config = dict(
    n_head=2,
    init_std_qkv=0.0307,
    warmup_steps=200,
    schedule='cos',
    steps=9640,
)
Each number is 128 + 24 x the weight over the matrix's rms, rounded and kept within 0 to 255. Layers, rows and columns count from 0.

# layer 5 MLP down (transposed), 2048x512, rms 0.0133, rows 1374-1426, columns 192-255
[[146  81 161 110  97  86 139 131  89 129 110 122 125 150 119 117 136 150 123 155  97 107 135  87 120  71 131 151 133 110 133 128 115 137 161  53 151 124 137 131 127 120 124 111 107  75 150 154  98  98 107 184 171  98 128 158 173 145 114 187 125 116  71 130]
 [100 157  94 145 132 127 122 160 129  67 162 143 160 110 132 121 142 154  87 125 133  72 136 133 154 153 171 149 164  80 135 141 106 145 124  87 183  86 124 173 138 145 143 133 134 101 131 151 118 100 119 152 165 160 120 122 162 138 144 107 155 136 110 205]
 [103 146 118 110 123  77 151 172 132 111 147 114 124  94 131 134 114 145 102 140 100 166 139 116 107 114 121 103 105 112 129  88 128 132 152 106 115 130 149 115 115 119 128 112 122  88 132 123 135 106 133 165  71 160  79 103 155 126 143 170 137 126 145 131]
 [130 153 146 209 148 112 128 118 118 164  99 132 136 111 134 180 108 141 156 166 145 139 138  90 162 150 156 147 135 143 123 102 105 138 107 150 103 131  96 107 117 121 174 119 104 108 151  97 117 144 156 129 128 123 115  51 124 167 159 148 108 136 135 148]
 [164 137 173 133 116  99 167 118 113 110 157 105  84 170  88 132  85 135 147 139 153 143  87 118 160 142  90 149 159 111 124  97 161 186  88 126 140  70 101 144 141 165 158 122 154 154 147 130 106 135 117  89 112  88 165 126 140 122  64 139 137 169  91 117]
 [118 150 120 167 137 116 116  99 129 106 110 104 137 104 139 134 112 132 126 126 165 106 173 135 162 137 158 155  99 116 140 133 178 112 138 109 171 127 123 153 135 121 161 153 110 157 126 145  80 115 149 159 122 134 127 125 122 127 144 104 124 168 138 104]
 [ 78 124 125  84 132 173 114 132 117  99 159 135 109  73 154 132 157  92 133 137 129 110 147 113 178 169 181 129 162 151 123  90 159 117 128 188 125 110 138 133 110  95 175 146 145 125 127 129 103 150 184 137  84 111 135 144 105 104 151 132 154 156 150 162]
 [ 91 114 203 107 106 193 154 179 150 138 118 147 112  87 173  95 158 124 122 142 156 142 142 128 138 136 112 154 115 144 135 145 119 142 127 171 107 135  95 137 163  63 173 143 102 131 178  90 150 135 101  94 148 137  98 148 142 149 164 115 167 162 160 134]
 [196 136 126 142 166 113 102 137 110  99 144 145 116 178 111 153 146 130  84 153 102 137  71 124 157 135  98  86 103 124 105 152 137 131 114 138 151 115 123  89 150  91 163  94 140 152 132 103  94 102 102 147 131 135 115 110 172  96 115 128 140  84 150 134]
 [ 90 137 100 113 124  92  81 157 131 144 124 112 122 175 125 129 155 123 110 168 120 101 103 128 121 117 142 131 142 178 123 157 130 136 144 115 119 137 154 143 123 111 129  97 150 141 110 138 130  89 136 118  94 157  90 132 142 130  85 151 118 107 162 114]
 [101 128 142  76 114 132 122 122 147 132 176 150  99 118 130 177  97 108 125 123 144 132 174  88 135 132 141  82  65 133 139 139 124 115 115 139 100 130 129 148 114 142 123 111 134 154 126 120 152 117 126  99 149 105 144 140 104 141  90 142 118 100 141 142]
 [133 123 135 143 112 146 119  93 121 119  95 168 120 117 136  92 130 117 128 143 126 126 108 123 116 130 158  79 116 105 155 127 108 150 109 134 108 101 153 168 162 124 119 158 101 125 100 164 150 119 145 141  87 144 105 131 107 123 131  90 136 130 129 126]
 [129 119 153 107 133 167  95  97 128 140 123 116 137 116 129 149  86 115  92 137 138 127 134 141 145 123 126 114 138 130 126 110 150 118 114 153 128 138  78  76 111 164 116 178 100  97 145  94 114 153 110 142 109 122 106 118 101 152 176 120 169 129 153 132]
 [135 140 108 119 140 139 141 138 130 132 134 136 176 128 112 107 139  98 112 130 144 153 143 142 143  95 147 154 159 117 131  99 129 134  95 152 103 128 121  99 125 128 120 112 138 129 110 159 110 163 137 131 155 136 123 117 118  86 155 119 152 101 131 121]
 [ 94 131 122 158 124 116 118 145 127  99 112  92 139 120 145 161 122 129 135 146 146 107 105 138 132 122 145 110 155 125 121 140 128 154 116 145 124 127  94 141 163 125 122 133 154 118 150 120 123 111 101 121  97 108 147 117 141 146 161 159 110 146 125 107]
 [116 145 159 113 129 103 122 147 147 139 134 140  91 154 129 100 150 139 141 108 149  98 108 156 156 124 111 106 149 124 111 114 137 135 149 128 118 133 161 146 142 148 112  74 119 131 133 127  74 133 105 153 130 114 116 144 144 137 141 128 113 110 114 129]
 [126 141 131  98 126 146 114 121 150 144 144 166 135 109 141 108 166 158 126 106 154 138 121 135 144 106  69  86 186 167  97 140 169 137 125 128 104  67 132 131 104  97 140 112 196 170 129 108 116  98 163 116 121 135 164 162  91 153 108 105 134 143 124 136]
 [138 106 115 105 168 115 128 122 144 126 131 171 123 103 109 108  90  98 110 126 101 111 115 159  96 147 160  81 108 144 152 149 103 144 106 149 111 107 131 138 126 116 121 152 165 145 147 105 112 152 135  91 135 131 153 172  83  95 141 150 148 119 129 173]
 [145  87 124  93 192 111  97 102 110 105 144 112 130 150  96 104  91 161 108 124 115 161 161 129 121  78 146 104 145 126  87 152 104 124 127  96 136 120 131 118 128 101 112 135 164 214 125 141 158 132 147 143  99 138 153 161 129 130 144 105  98  88 128 119]
 [141 104 100 104 107 100 132 150 110  85 134 151  71 128 130 104 160 133 111 147 151 141 120 135  69 104 140 148 160  87 125 138 115 163  71 147 127 130  74 147  76 146  82 126 110 142  87 137 143  90 138 127 129 114 126 133 158  97 163 137 101 138 110 102]
 [131 177 113 101 147 144 113  96 117 127 102 141 100 130 127  89 154 148  85 117 132 133 145  88 159 140 124 122 123 124 116 111 154 130 129 115 149 143 134 155 136  71 137 134 121 123 133 138 153 114 135 129 140 142 124 119 114 155 106 115 174 125 119 157]
 [116  95 111  91 149 123 120 136  99 151 120 126 133 116 153 144 120 148 155 182 123 120  90  97 135 165 128 118 153 130 132  94 117 117 144 125 167 101 150 149 143 143 165 167 111 102 113 115 138 134 171 145  97 145 150 172 148 140 108  94 126  97 105  78]
 [164 171 147 141 141 155 131 178 116 157 154 121 155 152 122 162  91  93 126 136  92  93 133 107 131 103 114 105  97 145 102 129 145  75 132  98 142 166 109 181 111 107 150 148 106 108 103 157 115 174 129 115 131 174 173 129 141 122 159 147 103 116 130 113]
 [149  90 177 110 130 110  98 129 123 115 135  81  84 128  94 112 133 146  94 134 118 143 146 161  97 164 111 149 138 124 113 143 121 161  80 109 118  96 125 128 104 139 114 152 139 154 135  99 155 151 115 128 179  98 185 130 101 102 154 121 104 110 128  79]
 [139 150 117 120 137 150 153  92 148  97 148 136 120  92 124  84 124  96 117 140 138 130 109 177 135 155 115 123 114 126 106 175 161 122  92 121 142 151 111  86 136  49 128 129 118 116 137 134 138  94 156 144 147 131 125 127 155 143 176 119 108 115 167 119]
 [129 125 132 179 126 145 110 130 133 168 107 125 146 130 128 105 158  75 153 125 134 143 111 138 109 102 131 136 148  93 104 124 135 151  97 119 145 158 124 165 155 172 113 158 167 130 126 146 127 110 153 116 133  96 102 121 160 120 111 153 139  96 128 154]
 [132 141  96 145 136 134 132 101 149 157 111 125 139 141 103 158 138 109 148 115 119  85 104 112 125 125 167 107 128 157 142  77 107 139 128 109 111 107 132 187 115 130  70  90 133 146 136 130 123 109 165  92 120 154  96 163 118 136 149 146 122 114  91 127]
 [159 132 151 105 136 130  83  79  94  99 114 149 100 159 153 142 161 120 145 140 126 136 110 146  83 119 162 134 132 129 106 113 155 149 154 127 134 134 133 133 116 112 105 127 133 122 120 127 115  87  79 120 121 124 130  78 116 118 108 132  90 104 121 138]
 [119 102 115 124 127 109 129 109 135 158 130 145 123 156 129 132 132 133 112 110  76 137 140 127 140 121 104 110 153 136 131 130 153 124 147 138 138  87 148 147  82 120 141 146 160 106 134 107  91 103 136 144 120  81 121 151 129 143 133 130 144 144 140 135]
 [ 96 138 113 116 150 153 161 114 126 176 158 170 134 118 168  77 147  79  95 150 105 157 151 103 175  98 140 178 167 136 108 106 127 136 133 113 116 134 101 102 113 133 107 191 119 135 120 122 147 154 150  99 112 139 124 110 134 123 136  85  85 129 146  90]
 [139  99 137 189 125 132 107 127 143 110 128 131 104 137 122 133 142 113 137 138  83 127  95 121 146 152 178 143 168 101 123 113 104 119 108 108 120 123 136 126 126 120 133 105  97 122  87 192 120 139 145 108 163 182 100 150 144 129 101 136 123 150 135 155]
 [161 142  90 140 120 172 113 183 142 125 117 114 160 121 121 118 139  82 144 132 129 135 148 146 121  74 128 162 190 148  70 100 157 167 114  98 118  73 171 113 133 137 125  89 122 126 112  81 136 125  89 121 152 152 224 109 119 152 110 122 119 165 145 103]
 [195  90 138  82 132 149 150 151 138 104 192 130 115  96 102  86 155 137 127 109 127 126 115 138 141 130  71 146  98  91 114 120 137 141 118 143 115 129 152 145 150 133 154 137 115 125 187 120 150 149 125 109 195 135 135 135 121 155 121 170  57 110 136 136]
 [117 113 114 114 158 138 107 103  97 145 128  66 146 138 138 145 118 107 138  96 165 139 147  84 146 160 138 156 117 111 112 173 132 137 106  88 116 113 127 140 105 151 109 125 168 171 110 142  70 168 116 143 174 127 125 109 131 178 135 128  95 169 148 129]
 [109 144 137 112 134 119 141  87 152 120 145  91 174 112 110 112 123 156 133 142 128 147 149 113 105 175 147 100 122 102 117 145 135 166 126 170 104 159 145 113 143 146  93 133 107 129  76 104 133 123 108 125 145 105 111 138 149 133 144 142 124 150  92 166]
 [155 145  96 112  96 123 151 176 112 122  99 155  89  77 120 144 157  93 118 113 161 127 132 178 115 110 116 133 130  74 140 134 129 142 124 169 130 140 128 154 141 131 147 124 122 163 179  91 118  95 149  87 101 133 122 181 126 104 105 162  94 102 130 154]
 [ 98 107  90 110 110 131 118 138  70 100 135 153 169 154  94 161 107  69 117 119 109 136 146 161 145 125 142 141 140 108 185 133 135 122 105 144 171 137 120 164 127 113 171 124 137  91 156  72 140 137 116 117 126 110 119 115 150 129 134 135 115  95 121 144]
 [129 112 134 135 122 128 157 114 120 145 127 140  95  95 114 135 108 120 151  62 113 119 174 146 118 134 122  93 160 130 129 119  78 144 136 136 102 130 144 116 114 112  88 146 112 124 147 103 145 140 131  94 106 124 160 115 154  98 149 114 165 142 126 102]
 [121  91 141 142  96 122 118 140 104 140 113 108 121 176 159 144 126 156 108 116 119 155 119 145 175  98 152 110 126 166 117 102  75 146 130 135 120 138 177  87 160 139 126 145  99 147 138 147  67 130 130 138 144 126 138 115 169 110 144 125 103 124 129 144]
 [152 113 134 137 142 129  60 128 176 119 117 126  92 162 107 151 143 142 103 222 148 158 168 134  96 164 125  98 133 128 143  84 151 120  88 130 106 123  81 133 160  99 161  78  97  88  87 123 105 170 121 135 103 102  89 155 136 100 104 137 150 116 122 121]
 [130 149 116 127 129 113 169 119 157 149 128 136 104 131 147 120 126 129 106 147 127  88 123 127 105 131 111 110 124 145 167 148 114 109 162 142 121 129 145 109 152 136 132 118 155 106 118  89 142 144 159 150 158 129 113 138 103 112 137 149 168 126 126 123]
 [110 126 111 100 122 153 153  94 144 179 155  78 138 131 103 121 113  88 145 117 125 173 151 135 181 138 132 146 140 150 145  85 174 116 123 128 146  82 137 149 123 143 136 135 137  97 109 149 126 133 142 116  88 123 109 141 113  98 125 157 151 119  74 128]
 [116 132 129 149 119 141 102 128 123  95 142 138 103 114 153 151 102 129 119 114 108 132 158 118 135 137  67 137 136 149 124 126 145  96 116 108 164 136  98 140  86 126 123 145 102 104 121 118 134 134 124 117 103  93 121 131 109 100  98 120 126  81  94 129]
 [135 187 112 173  88 121 163 131 101 172 141 137 139 147 125  91 120 138 186 117 140 144 122 126  97  99 143 125 134  99  77 118 108 151 144 112 138 126 154 130 110 146 157 137 128 157 110 123 137  76 127 134 152 109 132 130 167 134 113 153 139 131  87 158]
 [144 157  96 101 114 112 135 107 119 158  96 153 135 142 119 146 131 122 166 129 139 114 149  60 176 155 112 114 112 135 133  78 164 130  74 135  92 145  90 130 147 181 156 146 154 152 114 116 119 108 153  79 133 123 116 160 154 109 125 133 131 121 131 133]
 [131 150 105 171 141 179 125  77 159 134  99 113 129  76 125 135 146 109 133  60 111 153 101 148 199 139 131 110 153 105 131 138 148  98 104 124 142 144 137 143  99 113 113 123 146 126 127 136 128 135 111  93 160 113 144 115 155 140  61  96 155 140 147 110]
 [160  85 151 157 124 142 116 130 120 131 126 136 140  91 135 107 112  99 123 105  95 158 154  99 130 119 144 120 101 135 124 131 139 157 183 160  85 153 144 100 125 132 103 135  88 117 105 156 125 122 100 121 123  54 143 120 154 115 113 118 122 140 196 134]
 [112 156 129 163 107 136  86 122 135 169 122 134 133 117 132 144 131  97 165 111 128  86 144 115 155 122 122 113 113 124 113 139 145 124 103 113 129 121  97 115  88 120 126 147 123 130 111 133 138 123 137 144 154  97 123 113 121 150 125 132 118 107  92 142]
 [131 161  48 236 112 123 112 163 149 154 148 108 103 156  49 106 115  92 143  84 190 124 112 151 118  85 187 179  60 155 173 167 183 104 121 113 183 126 105 156 140 108  61 140 182  72 121 111 149 105  77  95  96 150 103 148 143 174 189  87 182 148  95 137]
 [103 116 116 136 132 165 105 137 151 183 138 128 139 131 138 155 140 120 139  72 116 121 145 129 145 133 115  79 187 177  83  93 165 116 141 112 170 142  94 117 106 100 121 137 141 118 123 105 174 168 125  49 115 102 131 179 128 156  96 110 122 129 127 142]
 [113 114 139 127 132 116 154 161 157 141 156  86 117 145 118 137 142  57 163 120 158 113 153 135 146 154 163 125 138 111 125 133 147 111 130 169 138 138 131 140 114  97 121 182 166 116 139 128 120 137 114 170 147 168  93 127 118 105 137  90 163 141 103 132]
 [148 156 124 108  78 117 140 136 109 113 119 126  95 143 151 170 114 178 137 155  81 106 124 109 129 156 131 111 129 132 158 166  92 138  96 104  93 113 134 137 157 132 147 129 125  80  94 129 117 149  92 174 135 131 147 112 133 130 136 140 122 169  87 106]
 [132 142 125 132 144 171  93 155 121 144 100 127  89 101 162  81 121 134 111 148 102 132  94  68 125 125 163 125  98 153  62 174 121 150 135 113 173 144 132 161 124 155 129 134 150 112 173 170 155 161 108 133 165 134 134 159 120 140 113 110 138 143 109 129]]
# layer 5 MLP up, 2048x512, rms 0.0539, rows 1375-1426, columns 192-255
[[ 98 136 176  99 100 121 170 119  79 143 128 116 136 128 147 123 105 124 135 143 132  94 129 110 163  70 100 135 139 138 149 154 128 133 137 125 127 170 132 147 111  65 102 135 141 132  97 146 116  99 142 127 104 168 146 152 102 143 109 158  98 116 114 119]
 [148 141 118 119 129 122 117 138 126 139 113 105 108  99 118 149 114 136 160 146 141 146 100 131  96  94 121 172 136 119 141 135 153 112 159  92 118 174 118 105 139 120 131 127 176 135 164 127 151 160 187 190 113 143 138  80 143 168 150 137 119 100 119 129]
 [173 150 123 121 143 103 170 136 122 141  95  57 173 160 140  97 172 138 113 138 150 135  76 153 134 116 114  98 116 129 109  89  87  68 169 136 117 161 111  97 151 155 139 125 157 129 144 172 100  65 130 135 142 122 118 118 156 102 131 102  77 124 134 165]
 [117 138 136 104 141  84 126 134 106 130  62 141  89 114 138  92 102 147 118 137  84 130 147  92 139  85 141 138  97 138 153 116 125 151 147 115 125 107 139 171 168 108 153 164 119 120 106 140 178  66 118 147 121  97 128 125 126 170 161 136 132 130 118 125]
 [127 140 115 101 144 128 146 151 119 132  88 110 141 162 110 136 128 160 108 126 178 111 140  98 144 122 102 132 105 123 157  97 129 117 140 116 109 138 108 174 121 118 159 106  83 128 152 137 105 123 138 158 129 142 129 135 156 162 166 101 122 146  87 140]
 [ 91 134  69  98 147 104 138 133 134 130 133 107 153 106 133 129  90 116 141 139  84 131 101  97 137 178 127 129 117 142  94 115 146 130 133 126  98 146 161 142  96 133 191 124 105 103 111  90 141 131 161 112 113 121 163 110 110  91 145 129 139 144 132 131]
 [149  91 144 111  96 169 117 120 152  77 132 153 132 139 112 137 165 164 121  95 135 117 143 125 170 166 154 153 141  89 115 104  98 133 155 127  97 118 126 144 136 138 140 125 138 117 135 147 125  74 138 135 112 132 105 141 114 148 129 132 126 144 149  91]
 [111 111 120 134 230 123 107 123 146  93 184 136 154 172 145 123  96 149  96 136 142 118 125 114 121 109 141 151 107 136 125 140 136 161 108 136 139  80 126 145  93 115 107 135 107 142 117 102 122 129 127 145 139 104 110 114 143 166 147 139 145 125 147 102]
 [115 109 128 147 146 115 124 139 103 119 112 135 122 143 108 135 118 134 169 153 131 103 112 113 116  80 155 137  91 164 110 159 129 134 113 128 125 115  95 134 113 150 140 102 155 121 151 102 139 144 117 108 160 119 143  87 122 134  70 154 146 129 214 154]
 [126  97 133 153  81  88  91 127 142 139  84 102 129 129 158 136 150 121 154 129 118 129  92 118 138  87  85 127 147 157 131 146 131 116 104  77  94 122 101 123 158 108 111 149 104 125 149 111 148 104 161 111 155 110 187 206 111 201 117 163 140 142  99 136]
 [147 143 143 151 108 112 172 127 146 152  85  93 145 104 117 124 131 153 148 150 151 151 105 117 150 142  88 145 120 154 138  79 146  86 142 105 127  97 112 112 124 156 148 144 137 118 128 145  47 139 120 111 124 140 115 114 114 165 110 103 122 123 118 131]
 [154 108 131 118  96 159 138 137  99 141 142 111 143 107 101 145 116 121 129 120 155 132 140 141  89 149 124 127 119 113 162 131 109 106 123 165 109 145 161 113 137 125 135 105  55  95 125 108 106 134 152 181  95 149 135 139 150 135 188 118 132  99 124 170]
 [127 116 141 142  91 152 131 131 135 110 101 125 150 117 115 114 134 157 124 105 141 124 144 140 108 116 134 162 145 127 110 158 134  93 137  83 158 139 133 127 156  93 129 167 125  87  93 149 155 126 129 131 144 108 118 109 139 133 137 108 135 138 115 108]
 [116 168 131 127 100 125 129 105 113 137 116 140 116 125 168 116 138 146 119 114 114 128 156 124 129 104 138 154  98 119 160 124  74  99 140 117 105  84 121 121 133  90  92 137 121 133 126 164 117 116  97 119 157 145 114 133 120 111 116 124  83 133 111 106]
 [136 144 156 134  93 112 154 118 181 129 164 144 125 150 120 147 109 131 128 112 163 145 141  94 133 136 162 139 123 121 137 133 145 144 114 144  93 130 162 147 112 124 125 167 129 149 105 127 150 121 130 142 123 153 155 105 104 140  88 147 117 143 126 169]
 [158 150 146 135 140 150 141 137 155 143 135 134 113 144 121  95 144 114  86 127 116 108 142 130 128 157 134 127 142 143 112 141 116 125 152  85  96 101 130 137 116 169 182 169 131 105 125  92 148 135 115  66  98 115 158 110  93 163 155 127 119 134 113 122]
 [ 92 129  99 122 107 128 148 122 141  70 113 160 114 110 118 129 141 169 120 131 137 114 100 140 109 145 111 130 153 131 143 127 147  96  93 132  96 118 143 119 109 133 126 168 100 108  99 144 119 115 139 172 101  90 146  90 152 115  89 105 105  94 117 110]
 [115 158 107 122 134  94 180 136 145 125 146 115 107 141 133 129 145  99 128 104 150 133 142 135 149 147 106 215  75 144 129 100 137 177  71  87 142 133 115 115 160 148 146 119 106 130 152 143 149 183 165 130 128 168  92 189 135 151  97 134 146 166 149 114]
 [155 105 110 124  98 154 156 118 146 113 115 119 109 150 123  68 149 149  93  95 143 136 202 193 175 136 114  85 144 139 133 102  92 132 197 103  88 136 171 126 150  67 183  99 106 130 116 145 148 134 176 130 167 141 173 133 106 112 158 103  85 102 145 129]
 [164 131 135 116 130 154 114  83 119 136 129 133 145 132 123 132 130 121 140 138 121 141 121 122  93 112 102 102 118 101 118 153 114 122 153 110 147 118 152 118 100 155 134 134 142 130 126  94 140 102  91 194 110 162 123 131 133 156 152 127 107 110 136 156]
 [165 163  88  85 107 119 104 114 134  88 168 124 128 109 150 100 143 127 134 139 123  85 146 128 165 109 120 135  90 101 137  99 132 125 119 138 111 150 150 189 136 111 115 144 172 103 140 112  95 137 132 154 107 105 144 136 109 131  85 154 157 105  84 141]
 [137 127 139  84  86 165 102 122 169  92 110 140 177 124 150 121  84 127 135 143 132 166 109 153 130 103 175 181 148 161 129 158 108 113 147  97 120 119 122 123 142 131  63 127 151 135 157 146 118 101 111 125 103  89 123 105  88 165 177  84 117 114 159 115]
 [126 163 147 138  98 119 185 113 111 158 152 138  96 129 131 142 116 131 126 163  94 135  88  68 170 134 135 125 117 117 121 131  98 105 123 135 161 141 102 155 148  89 117  71 120  74 131  81 129 158 106 126  90 139 102  93 144 112 203 113  96 110 109 188]
 [156 120 122 125 123 109 121 123 139 120 169 188 125 143 143 114 177 136 125 117 147 150 134 127 162 127  89 131 125 133 152 146 121 153 102 110 112 157 133 137  88 114 154 123 117 149 114 171 165 127 126 143 110 109 147 124 121 113 136 106 145 115 157 140]
 [145 112 146  89 111 167 128 114 134 144 101 150 165 142 116 133 142 106 137 100  91 129 148 134  86  98 133 132 139 147 110 137  87 129 131  72 123 134 105 108 142 116 114 164 130 116 133 146 150  98  98 161 120 144  97 133 142 113  80 136 135 139  65 143]
 [129  91 136 128 138 124 129  92 148 109 115 105 108 151 145  96 168 132 147 125 139 126 112 110 114 167 130  89 154 119  79 136 103 131 101 151 119  98 106 131 136 155  85 120 149 118 132 126 143 146 134 139  93 157 162 131 100 126 120 129 135 121 100 131]
 [134 172 147 129  88 120 142 113 158 148 134 114 102 141 141 139 131 165 120 109 105 143 149 153 178  97 122 132 132 150 117  95 144 120 115 132 173 123 115 145 146 104 119  85 123  96 127 160 152 142 120 126 127 117 113 127 124 150 139 131 120 139 137 129]
 [ 94 113 139 147 104 117 144 100 123 121 119 170 135 155 133 136 126 114 149  97 133 122 115  90 144  93 125  90 125 165 142 112 201 130 151 116 112 152 122 145 132 101 151 135 121 130 105 133 138 142 144 126 107 129 111 134 152 143 100 172 125 141 151  98]
 [161 121  69 148 140 125 108 113  79 129 117 117 141 144 144 140 112 116 155 129  88 122 140 145 144 113  71  99  90 140  88 120 111 144 145 129 152 119 157 122 137  89 153 133  85 163 148  90  96 135 116 141 130 105 115 135 111 146 136 106 165 137 131 168]
 [172 152 164 111 120 102 133 143 125  99 142 137 130 148 121 118 103 152 135 145  92 147 141 118 137 126 184 143 133 137 140 131 132 146 144 156 138 139 116 124 122 106 184 119 132 108 152 152 119 112 124 142 137 176  80 137 164 121 146 120 147 134 115 170]
 [133 130 144 127 114 118 113 112 159 112 102 152 169 142 102 104  92 113 105 130 154 202  93 126 108 118 116 121 145 148 129 112 132 136 124 150 148  89 124 136 144  76  98 142 141 108 130 174 122 160 169 157 129 182 122 114 121 123 119 119 140 142 150 107]
 [128 119 184 128 122 115 120 104 149 146 143 130 144 136 153 105  98 141  82 153  78 128 122 143 146 133 141 171 149 117 123 120 160 109 164 115 109  88 164 114  99 151 149  83 148  87 119 102 145 170 144 137 158 174 135 146 123 145 117  77 115 161 134 110]
 [ 88 152 158 128 124 143 127 128 137 124 134 120 132 169 137 108 124 137 155  95 100 157 122 118 139 137 109 165 117 139 153 117 163 106 167  92 130 118 102 126 125 152 136 161 189 143 103 131 104 122 153 170 110 157 118 153 148 141 114 152 110 122  97 136]
 [114 132 104 128 102 136 151 129 133 131 155 123 132 131 147 120 136 180 147 150 124 106 125 113 102 105 150 170 159  80 135 156 121 106 128 159 130  83 142 128 160 142 152 101 123 143 160 128 162 135 154 113 140 132 129 114 120 147 176 132  90  97 127  99]
 [125 149 135 103 138 143 130 104 137 135 117 155 115 133 130 174 171 108 136 101 116 108 131  89 134 132 127 166 103  99 104 121 129 127 136  73 182 110 129 155 187 153 106 181 150 146 107 114 114 153 146 155 112 138 190 128 133 126 104  73 150 148 100 154]
 [124 133 111 114 125 102 103 156 100 130 171 127 122 135 147 143 124  90 129 116 152 123 155 103 112 134 116 130 161 124 109 106 120 107 137 116 161 122 140 132 127 143 147 169 181 180 114 131 160 160 134 134 112 157 138 177  91 154 123  93 127 131 100 136]
 [106 165 112 147 137 147 134 136  87 138 142 125 127 137 136  96 104 126 127 123 107 120 120  70 121 126 118 129 146 126  99 103 125 121 149 133 128 106 149 117 147 111 158  94 120 121 155 150  93 120 141 137 120 156 154 171 151 124 148 102 109 160 100 142]
 [104 118 129 104 147 110 116 114 111 108 172  76 126 140  96 133 102 125 138 103 135 138 137  91 128 158 129 138 116 156 145 121  96 165 126  61  98 101 130 145 124 153 115 105 126  99 127  78 142  98 123 131 121 113 122 143 140 119 117 131 125 111 140 134]
 [123 129 125 107 171 131 191 104 123 146 123 151 115 137 112 168 190 175 150 170 145 142 143  87 104 145 152 193 141  89 169 115  75  74  76 147 147  75 128 127 117 162 142 123 114 132 133 162 104 122 149 161 106 150  78 167 147 106 172 119 113 153 128 137]
 [153 156 144 133 141 137 142 134 157 103 124 147 142  90  97 151 126  85 146  65 148 135 118 113 113 112 109 105 145 135 136 140 144 164 164 110 127 137 146 145 139 128 137 118 113 160 131 110 170  96 133 127 141 143  66 150 165 109 149 112  74 145 116 125]
 [ 89 122 117 109 119 141 113 173 109 119 162 148 138 120 136 162 141 114 143 158  80 134 163  95 166 128 154 122 119 121 140 143 115 149  96 141 120 131 124 157 116  87 119 132 139 175 158 139  89 139 138 114 143 140 170 113 137 129  97 124 176 165 157  84]
 [145 103 131 105 138 160 114 136 130 193 155 116 179 108 114 111 117 113 158 135 143 134 142 150 167 140 122 118 106 127 134 142 114 138 132 130  99 120 140 111 115 129 137 107 172  84 138 168 146 136 128 129 165 122 134 114 126 108 134 136 108 110 127 212]
 [135 133 104 146 127 116 131 139 111 143 148 139 119 152  99 145  83 121 126 136 110 109 134 127  96 162 104 144 188 116 129 127 123 143 159  86 117 148 144 130 135 165 151 160 150 127  97 127 114 111  98 104 114 115 137 134 145 144 174  72 145 128 158 132]
 [137 111 116 140 178 146 157  71 133 169 107 124 136 134 174 141 179 102 106 173 122 123 145 117 149 118 123 103 104 148 146 123 142 117 104 147 140 109  81 114  61 132 152 113 161 119  74 124 134 100 156 126 144  96 132 126 104 101 132 110 129 145 142 143]
 [141 125 126 130 114 152  99 151  82  94  97 159 130 179  95 104 155 134 122 117 166 164 129 146 162 140 159 123 132 103 170 136  98 186 140 147 121 139 134 141 105 176 139 122 101 123 125 160 165 122 121 120 158 111 153 118 144 153 120 156 117  87 121 158]
 [147 166  97 122 111 159 137 110  92 135 129 142 162 134 145 141 114 126 132 133 115 133 105  85 159  98 180 167 131 131 167 132 136 154 126 141 125 101 121 102 161 138 125 119 109 138 118  99 109 145 146 142 140 154 127 140 166 149  86 156  91 128 107 122]
 [136 108 106 169 106 141 127 123 111  87 169 134 137 106 159 165 174 107 122 153 119 122 165 128 150 133 157 114 121 121  84 131 112 127 138  88 128 117 133 116 142 154 126 105 150 130 102 139 143 113 124 144 110 150 100 137 142  90 110 150 112 145  93 131]
 [165 128 162 140 118 142 114 126  78 132 132 116 128 163 114 106 118 155 118 116  71 102 151  97 161  76 142 112 139 120 140 129 127 111 137 127 118 153 153 102 112 142 142 151 153 139 117 118 139 135 149 144 122 119 113 113 151 150 144 157 134  96 124  99]
 [152 170 113 148 137 115 132 123 136 120 117 135 152 109 112 103 138 144 135 106 105 102 116 130 149 108 159  85  87 132 142 110 140 116 160 159 140 133 148 125 147  78 149 150 121 168 132 169 118 105 125 113 152 144 134  97 136 119 131 142 139 132 127  88]
 [144 136 168 143 115 110 196 113 103 151 119  90 128 122 110 136 147 116 148 132 125 127 105  85 186  96 130  86 140 161 147  94 126 150 141 133 110 142 111 163 129 175 120 114 125 114 153 141 141 167  77 168 152 118 115 111 156 104 140 147 137 121 132 143]
 [175 120 140 143 147 133 110 159  93 131  96 149 115 136 155 132 156 128 135 127  87 140 116 132 147 140 120 161 128 121 140 134 106  98  88 139 126  86 151 167 173 142 105 166 148 141  90 133  65 132 137 174 117 140 130 137 133 108  87 139 151 111 123 124]
 [ 97 146 125 117 125 149 145 175 105  67 179 100 105 108 172  93 156 138 117 123 133  96 130 115 138 119 130 104 111 104 104 111 130 118 146 136  82  93 149 118 150 120 157 148 103 151 148 154 119 146 143 146 129 131 127 152 127 113 126 119 158 107 109 138]]